python train.py --hidden_act="swiglu" --positions="rope" --rope_fraction=1.0 --qk_norm=false --attn_scale=0.177 --bias="none" --init_std_down=0.00433 --optimizer="ademamix" --beta1=0.9 --lr_head=0.00428 --schedule="wsd" --train_tokens=248700000 --max_steps=4252 --dataset="wikipedia_en"
Each number is 128 + 24 x the weight over the matrix's rms, rounded and kept within 0 to 255. Layers, rows and columns count from 0. Numbers have three digits each.

# k: layer 6 attention key, 64x128, rms 0.097, rows 37-63, columns 0-63
# q: layer 6 attention query, 128x128, rms 0.111, rows 70-95,102-127, columns 0-63
# v: layer 6 attention value, 64x128, rms 0.0865, rows 32-63, columns 0-63
# o: layer 6 attention output (transposed), 128x128, rms 0.0621, rows 64-127, columns 0-63
# gate: layer 6 MLP gate, 320x128, rms 0.11, rows 0-8, columns 0-63
# up: layer 6 MLP up, 320x128, rms 0.108, rows 0-7, columns 0-63
# down: layer 6 MLP down (transposed), 320x128, rms 0.105, rows 0-7, columns 0-63
k37:136139138125120111134128152137125118145125140130133104141132154132096124189129115113102142145150131161125126109137116138146158150141145153120152130122132124137124120133097121146106116126122120
q70:124120174130115139149169151128115129129097155120085132092136106116173093140162132135172111134131108124096162156092160120139142134094194140130104178136109105125177098125116110147122081127109162
q102:149145120141129157102120139136135151136121118159124106169073141137172081125124122086096133094123141110101138133099131118111116128156136119156122142133162115117140094111121127128119101125149137
k38:109143151148141149146167148159105142097132164105139134167134111137090135124133160150114142144129111127136156121114126105120119134113180136120149171104088114115104171148144134136160108084131147
q71:117121113160117137092141100097140186123127147121145136131138093143112089124173112136087105111157148136190145163151147137139100128108100091143104133106117130122166157149093148096091112144113163
q103:108106122141165133187152100086106174130154179128162140125164067136133138119122104139101155130062130168113126131126156127126119117118107102167120140124161131107148149145120143123137124129110136
k39:124136157124103129168102164090112118076154138100134172109154127113109158143123134132114119134134124121084129091122137135152112116107101139125163160126144082163121120102122105129117132105133088
q72:147136113101096074141162121071151155091177206110139162136122124120113106189119145149082167147125089171135121091158136131181131103129105080167094137137167135073155159138123116113081116116169157
q104:104117081101116096114185111105127136142130188129173145132113123115141105185137138145106198149067102169108137119171136164178142088102084119131088151097161167074190165173095108084144108096139145
k40:119139121149113135123103155141123121140135137123130128123144132133116111151129125125129122149148137128121141128136128131120122147131119127147122123132131113143127148131118114138135142133111119
q73:155165122139134174119133180092105135160138125168152156175156137088110113126143137114132100112114105149136098160116124148105110118157169108131124141139124128091107140147136125125118130133155195
q105:138163161159099143143110145133134104092101129152122077121113109139124108126160140109122106098087095144087133167096167135112101095146136081110133142094108136091119126145166115128169142113120161
k41:137112131154154148052105163104114163135085079097059115133153121096154117029111102137152099063160075088109157171111090118103162111123149157150120121116071101168125128117135123086142135101095140
q74:149118160106168167098120109125122117147104087106139135174107123125170142137156137117122121131151117152102086117100153140130090149133094130128139130124148094111100137111100135123115147140146133
q106:137120106115109171127087156116097134170111144120125159136130107133106152130124123102133183144088133127126136136135164148072089111109140126133100144103138187119100148126172047094129116110081139
k42:114145127132134101113149155156098143086117141166106074096084122140149130104129106144117109140144132135153200114097117106115184115155120159154104099117163113144111136137103190155133156134165126
q75:085160102132134127096140113119126132153136119112151116100121117156122148127176135160114144125132102105175226142114139133160119122132128119159116148126124149142135145156115177109110127106127138
q107:057135134186132079115107093098110158161124154139131131140086116184095098120143115135114140120164134128211123153165180116144146095145128117109107124114116086145126129151114126087111123112111138
k43:184141183066140145184152078122189142105130118079133157109124128138155134138120149116094113109163110140154170097134146120110152145090131125163111161132157090107083082144104117161095119124135135
q76:121122102110122113117127140108131108145153153152105124125138117139103139124172163124145131149139172126121144107131175137121163125158131116120094092132144100109107162115108139128116126088140170
q108:120148144182123110164083115108158102115148144160097135137129143123160137115142106112133103109156086144092133129125134152106118178139129107118154122190121075096150156163133119155141095156127155
k44:143129164130137147147162111162161079089062113130107155189147110114109074118170151112129128088100098143082164092107095150160123139152180119073157122107086121139123161150127186109135120132121126
q77:125135082136120110167147117128162134084180139107133155163102132162114133129158144134162156119099128117139163117115118114136117116119161139128111132130112104129140166177107144070143138129123165
q109:146122131118116124204172094036092156103147148151108165104114077150125155120143096165162118113130108108145125093119130100149128113144154083127148113128136135140112080120132163129119135127130162
k45:146127169133134131148077133115124153129140133101100120127159142106165140128103145149109132112100141161145136165092104108129129113099113131150081144105140118097162155113156114162184112151145117
q78:120185132122148107137096138165189155123147138115140129125145148113172150122075161137141134109129124139127140091106133128149126137079139108123148119139160101124129206130151148154116106136143159
q110:178151136124123143129093162105159127158120093154123170166142113134126093127182111123156095152119123136112127102178146133113134112108148101099129143173112123148112146154153082117163144107106145
k46:130122136103157126079177132096147101126130167147154115109165144090144104105159122125138131126122166149097130131140107119135150136152128133101178119100127152149102127130132159154094132134119150
q79:132111115118140125127079093105133121129130116101131098144047085165102107138129113132088124142133085095171110096126157125143109149103093133103158147170110097124110158134109109125100112104130143
q111:100171118129172105099146144151162158163129114135080116112140151090133109123059127110144152087113127124156129196115148141112131146109099157125132165145094112110094083165115070093127067115075153
k47:153150114111115127100143080080160113071093137135129143154043126156134105118141116101141081074107115130100174132102108154073076129133162141126093156136124070118100155090169110140164159129117141
q80:143174128070112092138138140127159148111132150110133134105088119119138161138085164171097156140141151164100135096144113138128111116156131117158107100163155153118115136140161138133150144083127131
q112:146140153106098118098138138151144140167153140146125136159115130138121125135121135130096127151120123131131152114150119127141146118119118117135105122141145128146138146143121127135176125084111141
k48:105151106154135134157123132119117137128081101127108069123126142128093125114091152127165115147149154085131141110163126130119112136156138168126148146095091101132090147138129104122098138133141100
q81:147173151129106104153163118137124146116101134147120139111076098142123109143158141103101130131176100123160116122123140176129155143143119124141099142153123119134135121143159154155089120121165143
q113:143145115131116145116147113147112111139128125147144146128100134141115127134136132117114155138106136119147128140133152146120119134131134142121093123120127165137117147147122129117124115090127122
k49:092152136158131123137112159111127124124095141128108122112140133110094144102130136142139083104146106114131153131132131120091115143126133132156112108131116108159093108126121138154125170132121116
q82:147083088114157165106149120098137149138132140102111124116122143097145140114097147158118135131106134119097111114142103071116090114118126143101139129124142130136108114103126140128139136133111123
q114:126108107099166118135161136105168125134114143112120121114141121121140126114105123146128128125135118136125102129115108108154123120109145145127135149115139116119145117130122135102163134161111119
k50:132116106118116136136139083132106141135148100164140153094100086128120156147142129143096141151109125138137129093127144118156133104112111093136106137131145138068149152111147173134083131120131165
q83:158139129102081111163108131119132128121135139119141145151130132127125106156149139106148136107154100147154122134118144168138159118154144110141131150138123127139127165133164132152093122136179161
q115:124136099116098120120121096119132128121160147125163142108105112122090108161137134152128153130120119150134155107137152171134145107132120111144078121144140153123141139156139105089124122096128171
k51:118137137136113137126126115146135088129120113135170089141128134182108166166133112134126114177123180160129121101182107131085119145126148119130121139103148141156126137146120114121114113126113099
q84:166144127109121135145135142127108131142162137094132143112132122105103110122140129153084122096139127143097145110099106139144105091129150120152084107158133156114096114142147114137165136112143180
q116:089092111082154151110185098075158132190182179146175114108118086152167125126161125190095137146092093132098153102132093083144105114083192124145105146121163149133114113151102131105196136108080144
k52:113153158144112119136131142153120130144131123085085140117153129097091146144092134139112145132143138133124146129118129161132168123123124145104139122138124092123162066145155137148144116111118155
q85:142111161119124160125156114153109121131145134102133102125125127130146134121110161149152149128113142137105086125121102119127120123136137145133134112103135134128135123116121125134134141138125109
q117:093104101103157108124161141117141135135147161120128150137146118129184135108113123142150140134133130115133121125129081099143151150108149141126154152120153097142131142118088165143130126161087112
k53:104097088169155162145120151061097172124110121138078190113120078088109084068132147135135124068133081106123133172096127133153132129115100103125133103149105115109162148138126148125145137138133129
q86:119130121114117143118086126113134129100128092146127147146136121160150135149159089091142108134153133106132117160167116113089096146152116141107118161128119136128102100152145097129148082109093151
q118:121126180141119127111120165115109123115122113115123140141108110144114127147101116127101134161134116113136132149142148126105135122141146104124129113161111120145110108128148153147147124108153161
k54:145155170137104116108150155154168133106107104097158120120090176162132121105129118108125076091147127118143108162147160164127115176080142161144098128114145120157157136179116098134128111138121119
q87:112156083150119125150138106093143169118126165087087099136126123111119141128124141124133080128128101138116133132126115153128128140089109148172135132148138108124169132126169122138120133148116111
q119:117133113094102141087128180128107082101122105134144164167139130143089137119110141110132123107140135120116110126109116149107185132175160106147129139115116065130144136152087121146140172139072142
k55:152145119156138113183113109084083140096114131155087143114130107085128094109145144120159111143163116114156164172108118105171127130108120127090089152148097138113104128089149114113107098126141151
q88:131129104106121114122130136124152148145126141080119101124131136112155146116105157154127133128118114139085125099127109132119150117112127112133127111117137114135130115109144147114119141136128106
q120:126133104118141115105147133119154125156137130130145121148118135128149125119142119133134126143121120118109141120139097111118154142097146125123137122110132127157139117144113143134149129125093136
k56:102108147176174149140135147131148191172059088114022132084134108048105105000133141139164069111124086069100185198076078092137157155114100105093145098132047115165134160083158180127133174208139136
q89:123193144165136101143129166157128151176104122094089110115162124120111116092135118138147076117118088141101176161078141135119129157063172112130121135147092112161123140127157151149145138136120160
q121:176158143133144136109121132111141168151111116113116112153099134124109107100161133112136092128105116128140132151104114130090112149101125119123134145149100112169071085124157112112129160126113130
k57:139131140105143105126157123109130127116149165138130112138117142114134132154136126134115132120119118153111133111135123138124160107136136108099144140123133150111104125121160134131111100097136158
q90:158105117087122114122114121103118102115141142146169147076159136115113173139156114135149097136161198128116158135139122125142115141134141164127146156086152127120093134076096104157139159125134134
q122:130130108113129119156177119139122085136090137161125128083120165116173150128132127118129116111088171124096124100135124110149103139131149129139130098106146140101143129096095151124103115141130126
k58:107084115119127127146132124181101112155160151119153167154198148125158133142162136101164116133143118139145168179124119106141110133127174150168150129151127137174112138107092117155169169145108111
q91:131121083139130109110111141143143140126100138090084106105095105116155135111118125146129116147114144123118143137101164115154146126114127141126145120110118162121127119122129151121091115108117116
q123:131115136159131093117198141077106173146097137111148141054155121117121165127133154121101095085089147138111144139177120097156132124089119101161134170093168138111161145129113105109089152126099138
k59:146166148102121090125130101145130150132177135094136112126164140119166121131088135102135176170116091097141108146114194119132129112152138129120132122155135126117122176121153104136095119121131121
q92:137118142149132145133130105137106116162148112154152139140187169138107152123149154085112108116174144122154122156080132153094137118147125159137145119150153117092131124150152131105160128142168123
q124:169080074124103125137076140114150104050134136181112114101138164122122132129121119151115144115140161109108143112120126131160125153134146087164106077111140155124164212126133144134164146113143137
k60:138162146110142098103125134119095115136107109152092126099140140118089104111128108105110148156111103166125139112111119158108127118139167115128112077126113160129112102145124123073105121128115116
q93:115165156160131134128169125148122119159105130170161157090151124134088089137165110097105113105132125142153145160095137143147105141131164158129132159130144112123110159147119088172136124149148163
q125:117131166099139141111126089158095120136108128155162130135154138115160097124176108151124143146120146118152123068148132151126141131079184099089133106111128102144093139126102142190143181084083117
k61:106107127142130122087097148126157114141100163097155151107158113082132106117098101131144055162197117138129164145119135112143142086096148154116105164140098147121086114119123135127143173122100136
q94:148134133136114114124174111148097131149149125114152160112127121141099146124108118159093130155139081124148139118115116133123148140160132107135135109121157139110106161145125136105113169122157120
q126:110110076129116148111171106112130152103093109099089154105085141129191131106118130125123163079095131102138092106122140113167121144121107135129118130097114081091168184104119172092112129158111090
k62:147143108084136145104118110086120123178174122104172169143153119094133113148133130127100112092112121124136187099105093134104111093142100110149095088144123109090140136125143088122136107082132161
q95:149128160109110088126088159122157124106145148121144146144116149131121153125094108130118105122153136113117156158123121160125179102143110087100157123102124144106121165103126099116123104168134128
q127:139198129125105154124095163101155149087167170153129122133151131168128128129122165128172103081119157108118151119157148106118099087145198102094065146140119114142102140148111074177135096114082171
k63:113078104115145123114137122149171145094148124104149102158085112138140094122100110095138162110143108079149121123110105148159117104129209180095170151114083091111168100098141190145111099142165149
v32:139094120114121103128104139109166103108132141139130146113072148150125127125147109099111143129129101140139161144124113200096112132168136101119101119143150129127123170087153140150141123140134106
o64:129127119120123122079084118136075122100100135136104165113164122162114131090115121139154172130144156147152128145101100118123113117131130126148121124122154109142136119170133158138126141126110144
o96:142087126184133098129095126096119098115150136139152124137101167182103158181163104147153126150091151145112131132120113151089101082169123115093113175132145125137125134188107123110092138177113134
v33:138112131141136133109123063091147096122116077124139126174091102145159161133082153171140109144093119111092159105132093102119080119088117101099099119143125161107093132131114118109123130162154133
o65:167175120120149123116091086113142122166176126114116150174149092140141151129126129116155115130089121070151103161145113124137127130155099157172101126102131164123122130113162074128107126147146124
o97:126143109125137121152188106123119149154143121093152123102132134109135135114086171159082148135154143108135143126112101108135107122099115113175079090119135122130135165116168149137134151138129132
v34:104134126149163120115143161144116151113097167188127141132169190124096134122127103099139111087125113137112124145126106115133117116123137118101112129137124140162138113061091120116151131128114107
o66:125148147098103097087145151129113121072142195139168118060163139121108134081127097146133116125130175099096164121129114124170177113094114100128123100116132140146126129136094191114110140151136136
o98:138137150084166128132105177078143108124093171169153153172101130158154138131170147122148098118151094113106110155115124130107137145155141158100174138135136122112116095104163085149077096152134152
v35:169112083144115158139140123162092094150136172099152136111140100117099115125148122135093135132141132134106121082105098147101114124156102150132135069164141130110151135156130101188170125127150161
o67:149111137129170136145112117139104125141112120140111087162115130135128128095079110110146173094149142161171098140156138156101141124141118125157113132136159099154124125158152100183124118130102132
o99:171161162080170111117107124108098133151099112174125104132139098151103115092159102099149151131135127174126122148179106149108124117121101120124098124165139099171170128148131106154126105113124131
v36:087132117107153157155140134126093157075124149173100137084148039100094106124181135118165105101168123145136176169125141122144164121154127117175121161132142082058075093095150178117074153133102187
o68:111124163105118107160099113118146121087176132113070150144160106155124155177106115123164140150125129087110126152153171135098122128124096122101112138159156149096116098171160110092116141114121172
o100:156091123114099121184123138117168139143202108120084103128120084119089125116108126098136151137160116100139130097138148073107176149151149148093102147124030101108117122162164139116191117076115135
v37:143117150113111109159151094106141073101115129109138138153114100149109139131092128158098114148154054126155134139121141156103173111119120136157122111133135119157168154131140149142134150123118112
o69:139148116140158167185129112130146111094059081105136127139125123143136149104093126140133099129134112136129079165140145157100115129114147128077132114146126113129151178080125103207133179180122119
o101:123112103110084078122127150160126107071119146094157137162145159120120136149125113155138130117154109131108151169101150167122158165152165104094159121127130115121167142040111143157106159117099157
v38:147178133078131110127154149107150153152144161114124125135100115126171085127104097169113114116133088140131124132093130121160139135120205111149092129169126134090120107149110188129124166144123155
o70:089126108146159140138097091095180133145123147105172130157097108170148136100129150084130105152119138104105049131114137144109111120182147149107110133110126101166099114147172095081119097130143145
o102:159186145077103107139128140117133122079159119138176154137097117137134126124131127152170108143105113149157090174096147121102160169148151131102130149178121111156131135127132128109119156120117121
v39:152091130133146101168132101128137130088135145128127147125114133127152144135102141164128143128116154086116122154129137129127113110122117113089123148100133143133114133092133134134069151140143137
o71:128122120109113130170115160132149116111131135137096152160160116144146153113161105111135088121117113106142134157099134135130100145149148151113146143129142144145135116135113133111133118182146134
o103:109103096150117120144169149155135125146120148124086115112129174117131149105060157140083117134156154073109163100104141124156116118133158115166130124086128144121105133107133153127154116156162135
v40:145108148124139112179132104148138117117122123138133078119112112135148164135124173157130133159107156121134104130143147109137092094103100130118122128090114148120152148108165146147113135129129133
o72:149130121092106144129120151113108098086119125169110161141174121131141137097153136127140094116134129132126149154119134123134099132159119159107143135131121156148152127108113122115131110192136118
o104:126138107124105133109151145130133104128111155114106123112140174091134129084070177143090121129164145103096163116107130124156115138139143122172148091106123128102127131067131149134158116161157138
v41:174138119112153116131163109110151185126155139118121153158092099147122139133151087149148141130131158103110117138130138109106118144159129153090150137176135190097081124108153149155124133148110112
o73:121099137117167139179071096137185139156162119130124118137116104186108136118160083122146102143110095129160095123146138144103121102122161173145143150131170131143084150175136122126127122128095136
o105:115095116150143111146145129139119131189164132143135060092069132166056171092110109124169100134135159103146117118154159134126103116136159117134106155136145104163086148201156157131137112128102084
v42:135115059142105141115158176076147107123098146139117137090157109110108123127138169128125155112081197143092158133111173139138152101142123094082100116115121157116127164088125109166166129100123148
o74:135119123132127128149103150093148100133115154175129143162147160141115098159129113071140104127117133147163141157145170131123120109118109110121100157151076163132135127117118091157129101090134111
o106:136097129138135118131157137110110139102097099163090067170112133117141138115153099154129181152170133167125171112127195145150105107146100102108081097094111122131165113133114120136132088130132104
v43:090183125141158095120139155143116187106119161114130170153143153117114088127187150136103135091100154141079126145171101137112129191086131068144100130124137166119147155186148095069126113133090111
o75:120130150075137115140182139171162154136135143094131091125105143078168127170185097132107134122140146166073159087147135114148112140119149112121102138139120157085118096095134149134161128123143127
o107:102145076111137115100174105099126142087185157125124110051120168086151105108107139111112095116148155141138137123130129116122159156138149172130131108105098153065100126120129133099194122134119092
v44:137115084141123168125119120107137147133169148111137154197157090142096162128118159134142070144144143137099127093115133127102115144130123145059174140120095142136129171167131078131135140112149169
o76:165121092135173147147124162135175174147130152119115084169066155102142115152104091102162141127093153129108161077162143082075107143091149111139134133187118133118139166123141113177129151134143172
o108:104178113119131130104114155130123125174121168134096135123115083117079112081134115118152152148139125175129139177160145123119106114143129047126117138161074122140140154097126144173144101163131142
v45:066184139135146117055094183110192155127133094153108110218110164157105121124092110074152069153135153105116107134165147152088142177120140108123154174115107112147097143121120070100107085131116096
o77:086121122105123111097193180133172125131162162099128098059089132103123132189129127147094133165107156115110135077136111102167156139092190126168161124138156138090137129118084192144124136118127144
o109:077123122159108142114130130121150119128140147107128122114114118128126141173129109123120145144092136139127126092140145133130125125105138123126140143116153142109120131137117121123113136129124129
v46:141152115155172098171125080159153177126157118147136116106130134137075109123156137106158100158142115117120152174162116116162122131118119142136104109134162101117144173127117167138121105138160163
o78:118117167099110099109145134143124135132092116129084150083104144166134151119183156145133110128103130116107096110133110113139108116180102174110115120112154115145108125157124140124103102143129130
o110:155116122130122114121131127147171149136128079122083125108102186121116133123107174120117133113183160137108115121115058144151143147113119117117116117125112096125102147093132151122160126084168137
v47:143077165122146152156178095131115112114105077151163081140123162141127176124150102154087107152145133123171117097143117127103119115131134138111138129081122146126110114173073085142135147127105108
o79:147125109150137139075160181163108111142109146108104117087178101139116122092071111165111105113091162064137132176106082115161150102101121149180099134092156127126128102120102139122122125122089095
o111:095102101167147128103160120164104129156095154099130150126162102130121119150070157154117116116101134113168146143123110138107121094085128139178112111109156143139101141132115103155099142098103135
v48:094091122087149170125119123178110083137111115166133102120100172106105100125140107090133150180116152159157115094125057148121094119126141123100097097102084109104155153145115167149160141118107134
o80:143158119132131141057144154136065104116111138167091136096154111131121107139077135127145152153133147170101134153102109131161117152145131127117079136109101139154114110130094147110146133126109093
o112:154179158106099132126155141112118115153120156109141109114131120124116115139057116120084165157107135129105140073141089132160113128123080125174056070123163097096136128147110155133181143095176125
v49:158136156092133165155145119117064146116142078123116146124177171140095121129173115159080177135167103131166139107125060101179128159126142137138088112150145153178122093169108190112139133132102142
o81:119123134142135146122106135143111141144118107124140106131082155152139128164113112153127155133125125158104127121117106122136108113100140126160096139120172120140100110140146131112137139119096119
o113:150163112122157130104139163158132132183146127144140140131112162136131098146126150128214076125137136146144103186115068101118118159136138133172120121179092131188111129124136148155151120066147133
v50:170168070069149141117125154176205101179132150068116104142115139131162155134141182121170124130113132127140134158130162112149130142135095129153186131138100177110134144162135117118138081141152165
o82:087143110123097122177139115075152097113102131155129136109080117119100133144190149104104104151104127159187127127133136128112118097167128140083158165106127149149126162130122115158109132192135142
o114:165218094101134167158126129161140101099120120120093113121115167119176108083103129119125164129100135136149112107132149137154118159131122153139148091157145123135119111120148111168164154143157109
v51:122135159140140135082079094121175101098131136164115130135158142128104130129179165145146105132110132133152137135131144144139071115144115124132167112135142182119075202110136089113125198119143107
o83:162203145107113139113125082099108126068130134139085153143153136114132136094119110142178127119096143131190135135150170126114097145125133157161133164129131158118124154113123110146103117212151119
o115:157114088148111164108145091128147132104082123131133103100111161108162118109135129146082130122153142125114122087149152110123109130139153132152099094111161159107120122095150133117163098137164092
v52:159188171153171093142107111148152122107156116147127071141148192145130118125103115202177154112140152119135165131137121091136165088132176148116096139131106139159099100140117135170182140117117149
o84:168124145064104122175172125119187117122168169093177118115119148165150110139110111178148101116123143073126100104133136126171128145120181146122099134105126130147118109121110155112116105176133107
o116:149123116111119133140166134159140106111110131120130135160116151140151137135106155155151102117183133116124125109113160128155117171140145148147126077116139116173111107089153133140125126083177122
v53:115123144098107125111143075153131080125143121086144126130156074110098138127145130144086125141129085120120103067100112113166120093176206163115096089152116085109159115138135129158111130119151176
o85:150118109105180174165099142096149087162134135136109139182146116126164146138145123106138144116124120150149037177137175126121094111144066148125101113147157131149110100124126068123109107110112139
o117:132164127105127126089118138160115125123127168116124181159147084135105113125161141161148093092148122134144152161141110110133156140084145114136130100164106117155150136077110131169125120092124165
v54:047152136164101150121121106191128143138138134141176152127170163113085082120043107113160105186108111125147159115109102146147113083166153168117134121118132102098117164103141130143120128110112118
o86:162117128100109113098175149183127150179154104121106147096145208104120098080171133159167143120143136155099114079134150119147143127119153130141156127165093157133160158114130164181153076099160116
o118:074132201118080135123137128166139139150157136124126180126121081134131135062165108104085129128143115138098124095128095100150164135089101077130130149131110103158153150092093120134184070117133133
v55:134130152111136135174124119163156110123131115106133145097160103102132103132163195139085149149120132134143121151119153096164138102143163107137158121130115103113133141097142110163078088134168111
o87:101138180131104144109098156087121087135105136167148161136167136136142124177172133116117121125133125107160108139109117130143093143134103165143159128130162140162150111158150113134148084146116116
o119:137147081151132135085121104132151113118129132135124159119145146090134117169107147139118147126158142118147169128108115131131125113108139152166181104123079118144075173094129123182156113122158144
v56:114172128123096100163110141101107133147128122079132130087170136124084141124154177118098096141136156161143100111140104129180099152078109162115146116136119138144140147119144159195114178146125160
o88:147117120144073139096122089112067144087158166121122113083132143143103102090140118120146150106121158159101213140160142117154125128119074065168122115166118142105154110112143133122140112097145122
o120:135164146108131111071122099092121131112160153125159171118113105114145094120145116113156110106124098140127147191131115102112139110112123086109133156164127146144163126105135122129152114154119192
v57:150126124140148154113110158093132131108143131134111166139145158163082139126138147126145107093131124129089138158144124153090139123136152131095143127093125157150130131156095085147135138116158084
o89:169152113124130120154121145154132177175121147088114059093101143092129159102119120137108134081100145109116155098102093134126123104089131127146120132108175077063131132152138137181130151135148124
o121:113083105153155121130161123105102123178110160140166151120128103118113109102132104082132116119131087085151140086126104156099116084136168192094105139095120128121111160128111117135132098149139137
v58:111072146117125187155175119151063142156109116128143099135152097143121186131160182153088119162126123150151137097147113098122116125124128140142100159070126127111115104172130115076155159113090102
o90:148143102120147163100119143128100124127105138132121136162150116091149135128118147152167122138127139142102164142140112118123109119125093144118121134118107132126135141097150094110137134177115104
o122:129160091099132162092123133145111137139127142136111186119204121076147080098135192100157107146141111171122140183111100122114135160113107144186162123121073120101117143066150123116165109123128103
v59:112157146131144062195103098115159145116146155104153165110129089108107131133109154151127129131107092134098153101108138123150163125088106072142101133155150150067153167144158112108095087151144158
o91:131120144111117135143099104131155104116139097122119150179115119129164129132150117101130102117138105134138090118132154140110113104171110151105132140148133137131115117108162090148131103131156140
o123:142159112108103110108148131152131113075183114115125131118107166090129121111104143135109118132172136139128129148114130138110162149151134127130145133148093136106130149081135140130153120135124135
v60:108165117168119059148155136148123137115101156135108131162123130135148164123094103141177113101112140118113165169130134135047128164132121082161136128146112153124121158120131130181139129144198158
o92:143126130089140085135172131126136131134154185123119138102118143113124145070143131140140140145114144096127106152131113116131112155169153102099119095165150116116097103116125132117118124169161132
o124:128066115099137122128121148083128121081144149143138149109088160167158161109141125139126121163087114118101105135129174150106140085137146113106153130123140124149114102147117096141107110160101142
v61:144101143105103148146094106066150138111143113139103116095135122138148151133118123117085169124108119128154071120122119146115099160133127121126111105108134120124127150063159161150104162132121110
o93:135108120108144165123080128066088102079123132149115159168159103162138149128111131087120104113143132183142102171136124157124074133171100127136113139127149108154108108088126084111108121151124121
o125:132133126150114168075143143132138125090127142131150138112138154102144125144096098134155104130112136159133126115116129145109133121123145122161131134112134164117120127083109135114110127157130148
v62:171138120073142129093157103093112157144113141095116117157148098129078148132155150141142088092114157115099167104115162080139107146122196123097121210156156111089147166095163101142122098128153159
o94:118126098160113140146076124067185111153126139135137125189076113155141149132175128087107099109091106092149123121140140113096104111159120160136152150151143141152117153126148072165106094164168141
o126:166161119140133141115129135134084160134129127140041093079125142084112126087130149118150160145127111143104151129129158095157108155098113073113106148150098171111153110112146146112152137108146131
v63:147143138103144124103139136136166113142103129176124051119093172151114159124118109099132088145147168106115119137159122168088101160137129148117129135127162133132142124102151100166125095136087132
o95:107113115115114126093155121117106098098131175141125133053151097158080157079131127137104120135105154122128148134112086128154143097125144162155137120103148128125137133109083171130082107143115139
o127:121115156179121146115114119126092105114112145121103112116130152157125160148088149137134152115101144145124149097127116143130105090115136129120127108100182162102127075126119119126082148134108139
gate0:133082165124174142151169193149122155120107099107143119119104139148107128112119152125124141136128082120124113163115124138120099163104120154128130119078138146159127150134153075125120153171133192
up0:060097114167149114125189139150068137112117112092150147162144154118083104117131108137113130064146080133160107115123144109125125149116140134140125119083094159132123118123134152116149153117082110
down0:121124079119105145138127117146144117138088116120128131115133054126159113154136133138093151130148146155076161150144153155134081150136154156114161136133175087136164100127127110124126142128148148
gate1:080115132157152155107143137103113116136114110149096126131146135138104142138116117132106154093158146121121149131166139125075150124133098112138116150118112127140139090134140144160155156102105118
up1:124131138152129118120145146107149113162134178147127137139116168141128125118138136080139126129126139149110110133119133138154101114130136138163191107147121110117155158091105100153148124137126096
down1:098135135081130139127117158180135143114081127121132152109137142143100138066133125136130122136131111113141145121131110124127145149098140115125140087130189121128153128099160155136133126134153126
gate2:134104136155131154111134120125131188166136147118140073089138140114168106110133081122079140112141129081128111178116103121083115149113164141105122138125106130169140138124135092139124140174161142
up2:114098100160122191149084155118125166149090156128158074109171114092140103129100084104119147143119145099149127125144113078132160175082147131113203169129116132187186167109103081123151111132158152
down2:122077141092134165137120140169131140164124183111139126131153120136152077228113099121151125110123137150136137158116128144097113158130104132100131114127175148116139137114127091113143134141191118
gate3:128111127139155134131139156104127170178119071140075118110128137129139130107141148175123143092132105148137141156124128116152086168151107157141124149051099121149152138113095097132123119132103113
up3:090133147188146198160153130170138101094125152114093101165150100108135134129120118143172154036145114164149125079124162127148147158118174139135118156127118167118144072146145186159166099143154130
down3:125118101161128159101101112180107127100118143168099141125139177124139127109137089112165185121091182157151118059114151085103128179136190080124150135102127125126117119134098172118177087160113153
gate4:144150157121141167124159173140122117119123125138094114153143141141134135089133168140150121103132139115143157110163094120128103114133109155136177090149093158157151073172131146175127158125145108
up4:126125147126148132088155136097126138133127154122119104165092184157180145116148157127080142116141137125142155138127136161126180133151136180105137140092120136145087100159117133146140110092126127
down4:101138100113154128101119183136158109084098091170104107124106143147108124148154122127114167086107150129165111148117135099148149165112133070093170149134100163155156136090134160162172148164111140
gate5:179159178129170093142148118117123102162089122118117131132141135161080089103120119143164079146131135123117125158088134114098107126141151122124130159127152139129096144115097121183123124166090129
up5:126129154104125100162099132136183159135110149188121125136134107133166105124122154160133183130128150068123132136128143088077109139151118122114136127107147098152093128082153127125168108124136111
down5:110156128143091113135142131120109156166142162154113155144153134143144132118075127175161157129069136127110126111103158113104137177074154105111155134062099126133152146104128123128154150148135124
gate6:144142121092140130109140165135138128126096129109125145127125144113112106126140122110158115100143123112087171133116098097111099105138135117103118111119094134132134141137125138115093181155127082
up6:156081102122148134174157070090112113099141192148116127127138128105153138136140175165130122100127104164137115142122153092175130134149088150136133118139119144115100151148100110137127140115154122
down6:106085093118114129160144114099157121117119135111108127126154092145139161092161138107115123125109117165129078121165157106169152076090126139129081169153131087123157117139107154102132062121112166
gate7:140096078168151172088082102141135115131134123065103103104137092131117122122126145134108144106124112106147160142127172107126119155117112127118089113131129107122143111095136163094100127139096105
up7:155079142102107164111110116113129116127177100118132117135158114122095124135176145109129151116148122126076076092134178163130108145115126172110115116143153132171139116114140143120127095142091149
down7:134121141065126147167128135087114137135131157152114136096126111122186147193098150139110153123154178105096105138130145138144105121100119126101112121108125126143119124134117122117153128122156162
gate8:131133095133133115126163120178164107130133104127109075120163116190165131114144201139124156110100063104131110128128091109134098150137113180116117141158117091094151114147140123124171129114082080